Each number is 128 + 32 x the weight over its row's rms, rounded and kept within 0 to 255. Layers, rows and columns count from 0. The size above them is the row's rms in percent of the matrix's.

# layer 4 MLP down (transposed), 448x160, rms 0.306, rows 22-36, columns 0-159
size [ 98 106  88  96 102  98  93  94  96 104 103 100 105 107  93]
[[176 123  42 137 131 177 193 107 127 108 155 202 167 136 192 179 139 146 179 142 145 139  82 110 127  94 107 133 115 102  93 124  50 154 115 117 146  70 110 128 156 108 154 143 168 149 190 142 125 133 161 125 167 140 146 126 182 121 158 122 101 167 149 127  72 112 126 111  90 132 132 173 177 196 117  41  89 165 165 127 157 112 143 107 112 172 180  89 146 143 129 125 136 117 140 139 140 107 131 152 118 150  94 124 131 141  88 110 166 114 184 102  97  96 103 124  95 141 123  95 123 129 167 140 171 112 127 119 127 128 138  69 172 136  68  85 106 175 133 137 116 135  84 132 125  94 108 136 147 173 145 128 115  71  33 113 125  62 115 161]
 [ 66 123 102 187  67 109  95  67  73  90 128 171 129  93  85  82 119 146 155 198  51 113 122 125 144 170 124 121 142 129 114 108 108 182  76 179 111 144 130  86 188 148 150 186 127 148 164 116  60  61 157 147  63  94 176 139 119 171 123  89 124 158 129 166  88 108 114 141 155 102 104  93 156 113 101 102 172 155 139 162  82 164 122 127 173  85 154 129 141 128  83 110  70  89 130 143 143 107 142 147 119 131  83  84  80 115 116 175 158 149 128 154 127 133  85 115 151 130  74 166  96 170 187  94 139  85 141 133 162 153 155 131  86 105 149 137  97 125 119 143  93 116 100 101 100  94 126 149 190 118 115 131 135 167 122 149 149 147 123 129]
 [ 96 112 123  56 141 131 128  57 121  91 148 119 174 109 157 138 132 123  90  86 145 115 134 129 166 145 187 120 157  81  40  62 178 140 111 141 171  87  72 126 103  70 148 135 121  77 133 142 117 175 180 126 183 121 116  94 145 123 177 150  84 158  48  94 127 119 119 104 108 123 119 111 105 101 107 114 122 151  91  76 129 173  61 118  81 126 167 151  86 183 162 122 155 202 149  97 126 127 166  87 139 144 125 146 148 110 128 127 107 147 162 139 123 115 110 135 126 118 143 110  88 152 135 113 113  42 108 143 162 139  86 169 135 153 130 106 152 124  56 137 130 157  99 146 108  44 127 142 145 196 106 113 149 169 151  89 131 121 114 120]
 [132 111 125  97  81 150 152 178 127 144 108 127  72 129 160 141 209 169 102 150 104 100 141 161 123 147 134 127 103 166 121 119 169 110 134 164 129 166  60 100  65 159 129  59  66 171 109 152 115 185  77 139 144 145 130 164  93 158 159 133 112 173 126  81 124 125 118 121  91 118 128 167 147 139 115 148 130 104 119 107 142  76 154 137  75  80 133 176 152 132  94 146 107 151  98 148 133 157 122 156  71  80 142  79 118 163  90  86 129  86 147 108  96 129 161 165 184 103 143 153 168 180 163 191 130  85 135 115 144 143  97 158 169 160 141 100 129 113 142 136 175 104 177 124 140 147 191 150  73 146 150  78 179 122 130 202 170 103  63 115]
 [104 120 120 107 163 159 133  76 131 142 115 191 150 109 170 125 121 121 150  60  15 142 121 127 124  92 102 123 106 125 152 149  69 168 136 147 124  82 111  62 166 137 160 175 140 127 101 118 179 141  82 194 137 142 130 128  88 134 194 106  85 120 109 122 186 110  86 115  92 185  93 107 107  63  77 112 143 114 133 123 134 179 107 146 196  65 149 154  90 123 116  86 147 110 138 172 116 113 132 120 155 131 153 121  62 122  97 116 103 160 109  96  93 121 134 162 147 127 123 184 175  81 132 146 147 166 141 142 145 129 122 136 192 148 167 118 158 150 110 122 143 121 166 160  85 168 136 105 107 120 159  59 130  91 165 161  87 148 158  84]
 [132 158 138 105 151  77 140 145 111 119 144 131  95 154 103 132 143  73  81 161 110 121 112 114 197 117 156  95  61 110 110 132 109 116 118 102 124 158 154 123 114 170 141 111 140 130 127 113 172 144 216  83 105  70 153 156 156 128  59 174 142 103  53 145 132  87 136  65 147 110 138 153 136  86 145 126 143 174 150 147 184 111 195 122 106 106 121  92 103 102 135 143 171 185 171 144 179 123 140 163 103 174 159 103 106 100  65 135 144 133 122 182 140 114 156 120 180 138 129 103 133  86  46 146  82 154 136 121 104 121 120 161 107 117 170  85  96 209 138 215 182 127 111 123 109 126 137 151 130 128 163 114 162 199 117 120 124 113 160 132]
 [153 131 102 122 175 184 143 128 127 149 110 177 110  81 141 116 151  65  36 141 162  80 165 122 124 152  54 123 134 105 176  88  84 116 167 152 151 161 143 117 120 116 171  83 161 122 189 130 149 130  91 108 115  65 126 151 127  91 143 112  99 132 107 113 136 116 168 121 130 117 106 117 188 172 142 117 116 128 128 150  88 167 126 120 162 116 176 164 192  86  87 127  61  96 114 119 156 135 165 156 154  92  89 150 137 104 102 117 123 113 100  70 170 122  97  69 115 128  80 208 117 122 158 140 133 192 176 161 129 121  85 100 114 145  91 160 111  80 160 123 132 147 182 110 192 129 116 161 175 137 169 144  82 133 134 119  90  91  95 167]
 [138  87 149 108 134 221 171 123  85 105 119 161 153 135 162 158 203  70 129 142 150 119 108 103  88  95  91 149 139  66 111 138 133 110 146 133  76  78 122 143 152 120 105 114 101 142 164 149 161 104 125 135 144  98 127 230  81 200 179 113 176 118 153 116 104 160 121 152 166  60 101 148 118 163 129 121 138 169 122 158 172 169 146 121 142 108 126 103  95 109 148 140 118  93 145 128 115 180  98  59 127 142 139 114 111 161 157 156  89 115 105 117 126 193 126 177 167 130 143 122 170 135 155 119  68  76 144 154 119 118 151 113 104 121 120 140 153 130 159  91 161 115  68 121  70 111 129  51  78 162 135  79 136 123 175 188 167 136 124 138]
 [100 110 124  86 102  95 134 169 108 100  84 130  83 185 123 148 138 109  72 118  86 104 102 149 171 175 160 150  53 114 131 135 181 171 144 159 108 141  97 136 157 179 147 126 135 167 123 127  99  94 138 159  62 108 114 107  92 101 102 162 113  80 104 120 121 162 116  85  67 111 129 130 117 129 102 141  89 180 125 108  89 124 149  94  56  79  88  87  85 116 163 114 124 136 164 113 143 136 134 124 160  93  67 138 130 110 125 140 158 103  93 114  97  50 150 113 103  77 172 192 123 159 100  78 136 135 157 103  62 140 241 144 128 130 111 118 119  80 105 122 184 152 147 123  65 134 140 152 109 136 127 114 198 148 139 105 129 103 145 133]
 [ 87 170 140 106 129 111 145 104 163 163 118 170  96 108  92  83 169 110 145  93  60 102 118 145  95 111 159 104 162 151 111 140  93 159 125  94 160 127 135 151 113 122 112 126 127 114  91 147 192 156 102 102 129 139 189 146 143 135 121  94 149 188  98 140 113 195  37 154  91  86 140 103 112 101 168 148 100 184 106 128 125 155 127 144 179 124 107 130  63  89 155 139  91 127  62 140 153 145 143  46 110  61 152 151  93 155 179 155 133 147 124 124 108  49 124 114 146 110  78  96 151 163 135  93 106 142 126 150 107  84  68 123  86 161 124  97  98 103 138 136 102  60 106 153 214 130 142 113 140 117 165 127 158  89 106 119 135 125  67 157]
 [ 95 153 135 102 139 100 156 135 149 106 102 162 116 137 144 100 121  96  74 121 141 123 152 127  89 128 150 153  67 111  81 141  95 144 161  81 105 187 135  92 170  85 125 125  79  72 146 118 156 153 110 100 135 167 159  94 142 167 111 149 172 157 163  94 124 123 118  63 127 125 100 167 109 132 101 110 152 129  40 127 149 137 146 130 178 188 119 153 146 102 140 163  98 182  74 168 108  63 131 119 187 143 133 125 122  55  97  42 167  95  89 150 103 169 179 117 130  77 113 147 166 152 171  96 110 160 149  77 153 140 166  98 157 157  90  78 121  97 102 161  82 130  86 152 102 124 134 173 130  88 149 149 113 170 154 113 147 141 149 196]
 [ 71 223  67 143 132  76 118 157 165 182  94 100  55 119 133 127 157  80 130 181 133  97 114  91 152 138 175  53 170 135 111 202  90 167  89 110 120 185 142 117 141 147 137 122 135 185  88 168 135  89 119  84 196 111 154 122 167 155  95 145 115  89 138 141 133  81 177 149 122 113 121 177 174 168 147 151  85 153 155 153 133 133 148 122 167 109 161 134 127 157 149 143 113 118  93 183 131 128 147 134 116 113 142 124 131 100 142 140 182  92 119 125 130  35 154 161 143 104 196 150 110 137  96 142 140 129 143 138 131 160 184 150 143 153 145 141  76 114  89 154 178 135 147 154  99 137 180 108 123 127  92 125 173 174 136 136 140 134  99 100]
 [109 130 144 211  73 181 159 148  35  88 115 145 137 194 117 159 136 131 156 130 100 144 126 171  99 109 134  68 118 149 113 182 153 116 146 100 148 103 140 139 128 134 113  88  95  91  96 124 178 168 185 149 168 191 155 167 139 101 147  91 163 107 124 147 103 125  87 132  88 137 158 146  65 117 156 146 160 107  98 128 116 165 166 111 119  96 104 167  96 155 150 125 105 108  59 133 128 149  87 116 154 124  68 154 145 112 166  86 143  89 123 135  95 139 150 120 107 125  65 128  45 129 138 158 172 133  95  79 123  85 129 146 184 141 153 113 122 137 112  79 137  78 104 137 104 130 123 154 188 164 135  81 185  76 141 175 156 171 121 120]
 [161 186 162 102 108 106 159 191 170  93 133 128  76  91 179 139 149 178 169 112 114 135 151 127 201 180 116 103 114 101 156 154 222 129 123 125 176 142 129 152 120 104 131  98 149  94  60 129 164 182 127 175 120 101 119 143 138 126 175 142 145 122 105  98  79  97 119 125 129 159 161 121  53 104 167 163 117 128 147 115 184 107 154 110 128 127 135 165 151 115 116 161 104 127 143 144 137 116  85 106 154 107 123 102 163 191 101 127 187  69 107 134  84 150  77 159 144  98  93 110 144  85 115 127 145 133 133 160 135  39 175  75  75 122 166  62 142  82 126 146 150 129 160  62  94 130 118 117 110 171 136 130 113 103 161 168  85 138 143 131]
 [163 120 158  84 123 116 135  98 125 172 145 150 186 146 142 145  92  84 110 152  83 126 102 126  91 101 114 115  89 163 165 115 126 165 153 141 186 114 101 120 165 124 190 139 171 138  70 152 119  73 130 111 113 219 141 131 147  80 134  46 185  93 150 124 146 132  97 179  78 135 148 152 123 113  45 123 126 119  55 190  84 168 124 120 155 135 165 141 167 201 126 122 115 149 128 102  86 109 148 157 116  90  80  84 128  54 133 116 103  82 153 140 131 214 125 131 153 146 148 168 156 132 149 151 125  93 155 130  93 163 113 147 131 130 186 103 114 167  92 168  94 126 159  86 114 143 131 164 131  86 129 147 115 156  79 133 101 126 120 142]]
# layer 4 MLP gate, 448x160, rms 0.428, rows 23-36, columns 0-159
size [104  88  97  96  94  97  93 102 106 102  98 103 113  94]
[[102 144 105  91 121  62 131  75 172 105 103  70 103 143  76 192 168 177 135 147 148 171 145 124 108 119  88  92 193 130 159 112  71 132 124 142 119 134 145 112 121 150 172 155 139  86 135  96 171 122 136 106 114 181 199 112 160 132 132 107 126 192  98 128 205 112 134  94 151 145  75 158 123 161 127 142 117 144 128  96 107 129  94 197 156 145 167 125 164 124 118 118 131  59 194 131 132 213 114 129 107 159 129  96 128 161 135 127 150 190 178 126 141 153 147  79 125 126  77 105 146 140 121 158 135 177 128 214 114 100  70 102 132 160  99 128 155 136 134  87 112 105 183 129 111 139 114 154 154 194 149 116 157  81 137 147 175 132 135 153]
 [116  81  97 159 123 131 154 124 126  92 153 119  91 112 164 120  65 120  30 133 131 157 125 129 181 144 140  91 154 130 131 172 145  91 104  63 149  61 116 165 180  68 135 119 165  53 154  68 123  96 114 128 167  99 140 131 118 102 124 128 164 145  96 104  67 111 134  99 182 199 182 142 164 110 121 151 123 124 103 106 136 111 150 152 111 136 195  71 102 132 151 143 126 147 118 143 150 115 174  87 119 142  76  85  93 129 108 180  95  85 158 119 124  92 120  65 116 110 132  87 174 157 127 127 120 130 123 150 193 108 147 141 178 130 180 153 160 110 104 112 118 142 203 115 171  96  98 115 141 170 121 167 105 142  81  88 164 111 145  94]
 [145 140 128 115 169 121 126 120 155 101 226  63 132 165 169 139 157 133 117 142 114 101 127 129  52 123  76 165 121 116 134 152 154  62 147  70 109 156 136 132  89 115 155 149 117  89 141 159 100 102 120 155 130 159  95 140 120 128 178 119 165 154 116 107 119 124 147 147 208 134 126  82 154  89 119 176 123  75 145 136 146  94 173 138 111  62 138 108 136 170 100 129 106 195 138 118 123  81 141 111 147 149 101 118 163 129 160 181 113 185 148  69 144 172 175 132 197 117 172 171 118 127  76 168 128 111 158 130 111 117  92 164 120 159 167  73 148 173 145 183 156 107 116 133 163 115 112  80  76 143 129  68  89 143 130 153 154 136  80 193]
 [125 103 151  33 129  67 174 147 150 152 108 162  98  97  97  74 145 167 123 180 140  87 123 146 177 147 162  99  71 108 115 105 118 104 173 119 122 136 103  86 110  88 122  99 175 124 158 149 109 100 107 169 155 139 153 170 136 145 102 127  83 113  98 167  98 165 124 167 133 129 128  85 119 138 145  65  47 138 162 152 200 114 123 120  89 158 101 154 136 104  91  94 135 133 199 106 167 133 174 117 133  78  90 103 172 121 154 141 167  98 125 136 132 183 155  83 112 118 113  93 132 140 162 162  66 131 126 131  93  94  74 162 148 123 142 164  74 143 144  81 109 102 158  96 178  72 189 158 116 157 162 146 127 102 116 178  89 141 133 112]
 [123 130 142  85 119  92 159 120  96 119 133 105 125 164 137 166 135 139 165 152 169 178  76 164 178  94 150  76  85  94 138  99 147  84 157 154 198 149 105  55 157 190 103 144 173 154  80 111 142 145 134 186 131 130 116 144 125 184 175 110 155 125  78 122 175 129 109  83 136 110  85  53  98 126 147 107 101  82 125 169  92  67 118 176 132 130 133 118 158 119 109 154 147  62 168 141  96 122 124 165 209 133 118  95 138 177 111 127 135 104 126 102 121 119  72 166 153  78 127 111 122 127 151 125 129 201  94 157 182 129 100  60 115 125 124 116 153 139 146  99 133 114 149 147 126  87 146  94  72 110 171 167  91 150 123  68  96 118 149 158]
 [159 152 114 162 201 134 105  94  73  93 108  72 134 160 179 129 145  89 182 202 194 169 110  94 106 105 184 150 127 112 121 175 126  87 115 111 124 133 128 154 155 157 165 196 137 153 131 193 188 116 145 106 171 147 171 129 135 145 158 151 165 175 110 168 139 151 113 107 132 152 117 147 176 129 141 143 135 106  91  94 137  97  73 149  99 192 209 161 147 139 149 106 155 175  96 178 107 122 139 102 153 106 152  97 106 103 140 123 139 169 158 202  97 129 158 117 119  80 118 127 127  96 156 156 151 142  81 105 121 110 112 132  83 112 100 154 104 147 155  93 130 206 108 119 122  92  77 139 139  85 159 188 149  81 107  92 130 111 120 140]
 [141 122  94 107 168 169 123 102 179  81 130  77 181 108 181 158 127  91 107 176 185 183 119 131 189  62 109 121 165 147 111  90  85  76 114  77 129  75 117 126 146 118 200  57 181 125 144 156  75 172 141 114 122 154  89 114 161 138 122 143 139 138 157 168 173 110 121 103 116 136 104  68 136 119 154 159 175  98 128 103 127 140 138 158 159 151 149 128 113  98 167 127 129 174 104  79  75 152 125  73 102 102 200 127 139 170 139 109  87  99  78 173 142 131  61 169 181 116 138 140  95 108 132  93 102 111 106 145 165  76  69 159 136 138 105 103 167 130 117 140 155 154 116  82 128 136 160  88 168 115 154 139 137 103  85 145 101 138 126 104]
 [112 110 146 140 158 110 106 123 148 211 121 167 124 151 100 173 106 107 106 181 163 133 139 125 136  90 110 142  98  95  49 155 150  69 155 110 155 213 107 145 123 186 116 144  85 150 176 126 108 109 114  97 130 106 111 154  87 101  82  80 148 127 175 134  58 141 127 122  84 129 147 117 129 157 118 144 152 149 149 143 147 157 151  71 116 156 105 138 130 132 147 123  65 173 127 144 130 106 160 119 112 163 171 126 134  85 109 119 160 105  88 150 161 117 107  74 116 127 140 120  99 105  15  66 136 183  88  89  70  90 110 104 149 130  74 141 130 141 128 145 140 142 141 159 121 143 175  92 153 137  96 163  98 120  93 209 102 109  49 133]
 [148 137  75 120 144 129 143  76 128  87 134 126  79 175 110 108 139 100 163 174 221 103 163 149 129  77  69 137 136  76 113  93  88  54 171 190 110 142 107 116 177 130 146 191 159 130 109 103 104 138 107 133 148 158 102 132 187 112 122 148 184 130 123  55  66 112 169 102 138 130 107 162 128 138 143 132 122 152 124 139 109  93 183  44  99 136 140  98 169 143 131 136  57  88 157 110 136 128 126 147 145 152 131 127 136  98  79 112  73  47 143 140 117 176 103 111 140 160 113 144 176  96 157  85  96 131 106 118  94 152 165 138 165  73 125 129 140 159  82 106 139 133  83 177 119 129 105 140 134 164 153 167 113 121 154 114 180 132 173 135]
 [106 162 103 126 111 144  86 180 112 129 143 115 114  97  86 148 133 108 111 252 126 115 141 149 136  81 137 137 139 143  99 173  74  96 161 169 157 179  91 130 136 119 180 110 155 166 107 160 122 122 118 146 148 111 170 154 162 117 183 104 104 150 202  98 115  90 103 136 140 104 164 134 133 169 183 119 112  71 220 128 107  78 157 157 180 107 166 118 149 177  89  92  87 121 167 112 130 130 110  76 144 170 128 175 132 137  62 103 138 126 108  97 163  91 158 140 131 110  81 128  95 129 143 160 131  82 129 125 128 156  80 150  91 148 112 129 146 120 123 103 123 144 135  58  90 130 123 132  70 185 169 139  75  81 113 160  84 171 138 134]
 [152 193 113  68  88 116 147 126  96 115 142 106 120 146 173 113  85 132 144 151 147 155 164  97  63 116 131 108  81 177 120  96 103 131 108 161 128  95 176  68 108  86 138 113 153 168  94  65 100 127 118 158 150 140 148 108 109 109 167 122 118  78  95 115 117 128  93 161 154 115 162 119  92 138 105 157 157  98 121 175 116 144 105 126 162 108 153 138  65  91 169  99 182 114 109 160  85 111 117 138 130 131 181 185 193 161 126 110 178 142 159 140  90 115 182 126 115 109 182 166 107 154 160 126 158 116 100 178 130 140 129 121 165 148 112 159  16  71 169 136 130 117 164 103 109  93 197 159 115 149  80 119 162  79  97 163 109 103 177  95]
 [116 136 138  82 186 146 144  87 136 113 167 130 100 146 158 184 154 119 137 120 198  90 158  85 159 141 102 176 159 103 175 176 101 100 136 169 108 194 152 166 111 130 152 135 147 152 106 145 151  47 106 146 106 104 161 111 188 156 122 103 108 179 105 169 112 196 148 132 153 114 190 112 102 103 102 105  57 131 126  82 153 179 132 140 187 102 121 156 149 220 177 164 122 132 116 183 130  97 136 159 114 175 126 166  75 108 143 117 139 138 131 105  97 184 146  97 108 149  88 121 157  57 181 116 102  91 166  74 126 142 166 162  98 178 135 125 176 135 149 152 125 135 117 135 168 126 115 114 129  97 116 134 122 120 131 148 114 180 116 166]
 [130 133 121 110  88 178  61 199 103 152 157 117 135  63 137 121  89 159 120 101  89 122 118  94 187 154  70 128 140 125 152 108 163 106 142 119 172 110 184  82 130  50  92 155  97 110 121  69  94 178 133 165 104 156 125  95 145 134 190 142 164 147  98 103 126 100 163  61 225 158 134 178  97 141 142 117 150 108 134 106 167  68 174  89  62 120 144 164 152 169 133 142  95 116 170 120 139 123 119 109 130  87 146  72 157 143 159 143 125 113 162 118 157 121 129 125 125 140 128 125 121 131 143 116 134 161  72 176 128 126 113 104 104 163  58 143 135 154 175 123 151  65 130  56 100 122 167  98 155 137 122 137 134 111 159 153 117 130 192 126]
 [ 95 166  58 144 157 132 159 131 176 113 134 132 136 200 165  80 129 109 110 199 141 111 110  92  74 146 114 117 120  93 103 138  70  90 148 195 143 117 125 103 121 132 149  79  93 125 145  85 125 160  89 147  72 173 108  97  79  74 109 140 108 127 148  97  85  63 151  68  88  75 111 124  92 124 107 123 162 107  97  93 156 120 167 107 149 141 155 201  77  78 111 104  98 142 152 171 164 147 104 109 175 127 138 182 119 118 120 186 112 112 137 118 141 123 106 161 105 102 159  83 112 176 123 143  97 142 119 135 157 226 111  95 101 156 105 168 146  86 132  83 157 145 126 117 103 182 139 109 126 144 126 105 165 124 142 157 122 150  83 184]]
# layer 4 MLP up, 448x160, rms 0.451, rows 23-36, columns 0-159
size [106  87  92 104  97  97  88  93 108 102 102  96 120  93]
[[ 95 129 156 172 103 156 147 143 165 197 125 180 125 120 144 122 171 170 124 109 111 145 112 132 158  97 164 169  57 163 173 152 170 151 118  97 116 127 189 111 170  92 140 121  86 101  98  93 101 100 110 183 122 109  79 117 148 136 161 130  95 140 145 101 106 166 139 225 135 136 160 112 129 127 109  89 202  96 147 115 101 165 164 180 175 146 198  90  94 134  95 142 107 125 170 123 115 180 172 125 148 130 161 153  81 159 120 120 166  55 142 129 136 161 119 141 133 197 134 146 110 171 150  71 130 147 200 205 156 101 121 145 113 189 104 147 104 124 113 115  98  97 113  79 102  80 158 135 148 118 146 154 158 137 111 143 150 136 158 112]
 [121  86  99 131 125 124 183 157 108 100 139 144  41  91 154 125 101 140 104 111 110 146  89 133 185 132  99 121 120 116 102 135  73 115  62  96 190 108 162 205 164  95  99 142  87  74 119  85 116 101 118 108 115 107 131 133 127 113 116 100 136 119  99  55 105 132 121 122 185 169 164 155 154 106 150 148 100 153  75  84 159  97 135 152 113 132 154 137 102 145 128 121 146 103 110 155 184 141 161 114 162 141  60  63 155 104  97 167  96  79 180 153 124  82 137  65 120  82 166 148 163 122 134 135  79 115 134 119 136  91 187 200 195 132 106 173 139 132  98  91 110 165 155 113 117 111 101 141 145 151 114 117 127  83  96  74 163  88  82 103]
 [112 179 169  72 132 107  62 164 158 154 162  95 133 109 196 106 144  74 111 133  67 129 163 134 145  88 121 110 116 178 120 159 120  93 143  74 141 158  83 138 107 173 147 109 119 118 163 143 156 146 129 132 143 186 109 158 165 114 155 106 110 171 160 179 130 118 127 175 126 140  73 113   1 141 120 121 150  84 180 116 132 164 180  91 147 102  87 133  48  91 146 149  91 201 161 114 123 124 114  58 124 159 127 121  99 125 157 199 107 146  83  95 116 159 144 125 203 161 124 128 107 133 137 135 116 121 103 126 170 156  84 121 128 131  89 113 156 140 127 138 133 124  78 110 130 104 176  86 117 157 154 154 148 159 103 157 147 152 108 140]
 [159 117 156 162 142 128 132 132 139 138 183 142  93  76 126 175 149 132 141 105  79 106 141 138 116 148 172  99 155 121 173 112 119 149 135 208  95 143 145 142 184 118  98 145 173 139 160 136 157 208 160 127 106 163 116 164 108  74 114 133  78  50 128 106 142 104 108  99  93 121 118  89  97  95  85 169 126  95 124 132  87 164 133 207 136 196 126 150 167 147 136 154  89  85 118 151 120 115 131  99 147  79  85  91  73 118 111 129 106 102 120 117 161  71 126 171 131 157  73 129 138 154 144 106 119 118  98 145 159  32 143 149 123 153  75 154  81 146 136 168 136 111 174 155  69 170  84  91 121 107 161  65 124 152 108 123 143 153  66 142]
 [214 121 151 146 100  91 101 133  99 163 145 138 138  61 137  80  88 127 139 113 166 112 116  91 151 114 169 120 117 201  89 114  68  97 160  35 147 152 143 144 145 177 105 133 101 178 108 135 162 119 103  88 133 145 113  50 151 133 114 123 142 137  95 120 154 161 116 126 148 108 114 105  67 125 115  56 140  72 145  95 137  85 124 132  68 151 182 105 170 151 132 140 127 124 174 138 117 167 159 106 160 125 175 125 161 105 162  91 147  89 133 158 132 119  83 102 115  86  40 137  93 148 154  89 125 119 101  91 119  64 160 111 138 112 145 116 138 149 163 116  75 128  98 175 122 112 122 120  40 171  96 140 125 143 135  81 121  94  89 134]
 [ 64 128 139  60  53 119 136 143 149 151 119 161  68 104  36 104  81 108  97  76 128  99 148  92  57 140  78 165 136 151 168 109 150 117  85 152 130 118  81 132 136 110 147 126 154 132 136 150 100  93 155 137 132 132 107 132 112 100 148 105 124 109 153 127 120  47 107 123 101 117 148  81 110 158 156 137 134 105 191 145 171 196 131 119 159 136 129 131 124 126 105 124  94  78 171  98 140 152 107  75 128 194 109 110 145 120 165 136 119 132 109  96 165 144  78 136 119 117 144 167 115 188 201  87 146  67 182 152  80 164 123 137 121 189 117 141 149  91 185 182 147  97 152 118 156 136 168  99  88 154 122 116 137 160 191 156 123 159 121 150]
 [133 121 180 223  89 130 115 117 119 177 159  94 136 121 137 136 120  93 185 113 194  91 214 116 103 192 147 125  95 173 138 104 135 136 145 129 101 171 139 119 135 123 155 109 142 144 100 123  36 108 149  81  44 135 124 130 162 125 142 145  99 151 143 149  80 139 124 140 105 175 166  50 113 112 108 117 112 151 106 126 146 106  99 135 150 157 151 166 135  71 119  91 195 110 115 102 152 156 126 178 121 108  94 113  98 135 145 171 132 119 156 123 113 155 177 144 139 156 121  98 179  95 161 168 132 154 107 127 165 113  95 124 152  78 136  95 127 111 145 105 167 161  68 155 131 153 178 190 186 128 130 146 172 137  84  87  97 150  96  67]
 [146 181 151 144 112 121 150 108 141 189 135 125  92  91 116 174 128 114 153 139 179  85 101 147  74 127  11 154  58 140 155 130  51  95 180 155 117 101 146 125 107  94 107 127 129 166  87 120 147 148 128 147 141 133 103 132 105 147 132 148 153 139 110 202 119 138 125 118  99 113 172  90  98 176 151 135 137 149 142 140 109  58 134 187  86  90  77 122 118 102  72 171 160  93  92 108  65 128  83  93 146 170 144 111 122 159 127 135 133 126  72  91 178 133 177 123 108 120  44 129 132 144 111 141 121 133 136 150 123 133  87 128 112 140 109 161 189 153 126  75 156 120  93 165 124  66  83 114 104 122  83 132  91 100 137  65 141 110 121  97]
 [119 127 184 143  81 107 134 246 127 167  81 109  91  98 132 139  58 142  98  65 101 157 118  81 112 161 165 134 118 162 174 148 173 128 137  77 111 115 119 161  63 138 138  91 142 105 116 144 121 154 202 103  74 113 123 105  99  98 178 143 116  88 150 194 121 121  94 177 112 162 158 100  97 145 121 119 148 109 127 128 165 143  89 147 115 105 106 130 165 103 124 136 205 138 107 196 155 109 168 128 133 127 160 162 101 181 153  91 167 176  96  92 112  98 124 120 127  87 152  88 120 134  72 136 139 205 138 117 142  64 102 105 114 146 152 122 106  79 148 101 107 110 185 102 130  94 114 105 116 121  96  73 121 129 114 150 115 117  95 104]
 [105 171 116 100 201 146 138  67 144 150 154  87 112 122 145  54 137  72  89  61 157 134 108  61 119  80  79 159 141 131 143 123 125 125 170  97  75 136 136 146 103 124 109  37  63  67 127  92 130 142 198 140  87 101  90 123 130 147  84 153 165 194 126 122 135 152 174 126 140 122 141 117 113 117 118 127 113 144  62 127 145 113  92 119  80 129 134 127 131 119 151 148 168 159  95 138 171  91 114 166 210 163  72 112 109 122 142 164 114 140 170 129 141 127 101 150 167 107  94 154 149  86 174 129 164 179 158 120 115 120 124 114 141  78 112 129  98 126 154 140 140 152  99 144 161 140 102 116 128 109 155 162 159 143 178  65 118 151 210 142]
 [171 123 148 135 140 109 141  99 145  37 156 122 126 178 141  67 115 133 169 123 154 189 134 164  81 121 125 104 176 105 195 142 134  94 100 173 153 201 144  81 117 108 128  65 183 138 133 122 126 183  92  97 133 163 174 122 132 123 187  86 147  71  81 133 136 130  94 137  93 140 152 115 127  95  73 123 107 139 125 156 131 131 122 116 173 114  93 130 110  91 126  70 151 102 101 150 110  93 164  51 148  92 177 138 137 164  97 140 147  74 136 119 113 152 185 130 102 100 170 107  95 103 115 159 117 179 155 141 110 167 118 115 178  95 137 167  40 102 138 100 118 126 166 127  67 150 142  70 114 149 104 155 119  83  97 156 120 133 164 115]
 [130 165  69 157 182 134 102 207 127 164 108  78 125 115  96  61 145 131 110 124 127 195  65 153 115 132 117 125 117 159  98 147 127 121 171  97 126 130  43 119 171 128  74 144 107 131 147 133 140 164 182 133 120  92 138 174 150 106  98 145  50 115 106 135  75  94 187 129  69  88 137 138 177 130  93 177 129 139 148 150  75 114 121 215  96 135 151 125 100  74 129 101 129 161  92 113 112 151 148 121  88 130 140 130 123 121  91 181  94 108 122 124 116 131 160  94 127 104 151 159 151 131 167 173 134 152  96 141  64 123 147 150 166  76 135 119  95 127 151 114 135 125 118 110 129 138 189 171 134  79 196 128 165  97  60  98 141 102 129 173]
 [140 114 157 159 124 171 130 173 147  87  71 121 146 139 121  80  95 143 113 112 109 131 165  97  52  58 137 175 130 211 133 121 152 113 140 113 102 161 124 152 171  85 149 108 151 112 148 199 106 136 114 118 142 152 148 161 146 146 121 123 164 117 166  43 148 125 173 178 120 150 171 128 125 135 125 116  95 115 175 173 117 166 118 138 107 124 115  74 128 145 141  95 129  42 141 163 102 109  72 142 112 107 114 151 144 178 141 100 110 139 119 168 180  86 156 126  83  92 130 105 161 131 182 138 149 145 114  77 149 153  82 177 127 164  95 152 149  85 137  61 167 156 171 104 112 104 139 169  66 105  53 101 110 143 127 166 114 134  76  87]
 [137 169 162 150 102 136  95 122 122 162 126 167 135 136 140 102  87 113 173 122  97 116 124 171  98  83 139 112 182 108 160 124 125 134 103 110  74  99 108  94 135  88  96 111 164  88 105  92  81  99 131 112  67 110 125 117 158 174 168  89 165 129  67 110 130 116 144 142 157 147 134 143 194 135 121 125 148 109 141 160 104 141 159 126 144 144 158 118 145 153  86 135 165 151 133 142 121 134 127 138  84 141 108  95 110 133 131  13  79 179 100 189 146 152  88  96 116 196 155  94 111 100 104 101 164 137  14 141 108  87 116 165 161 137  49 174 128 140 183 120 142 153 131  97 109 105 139 158  88 134 164  97 101  60  62 101 103 156 131 100]]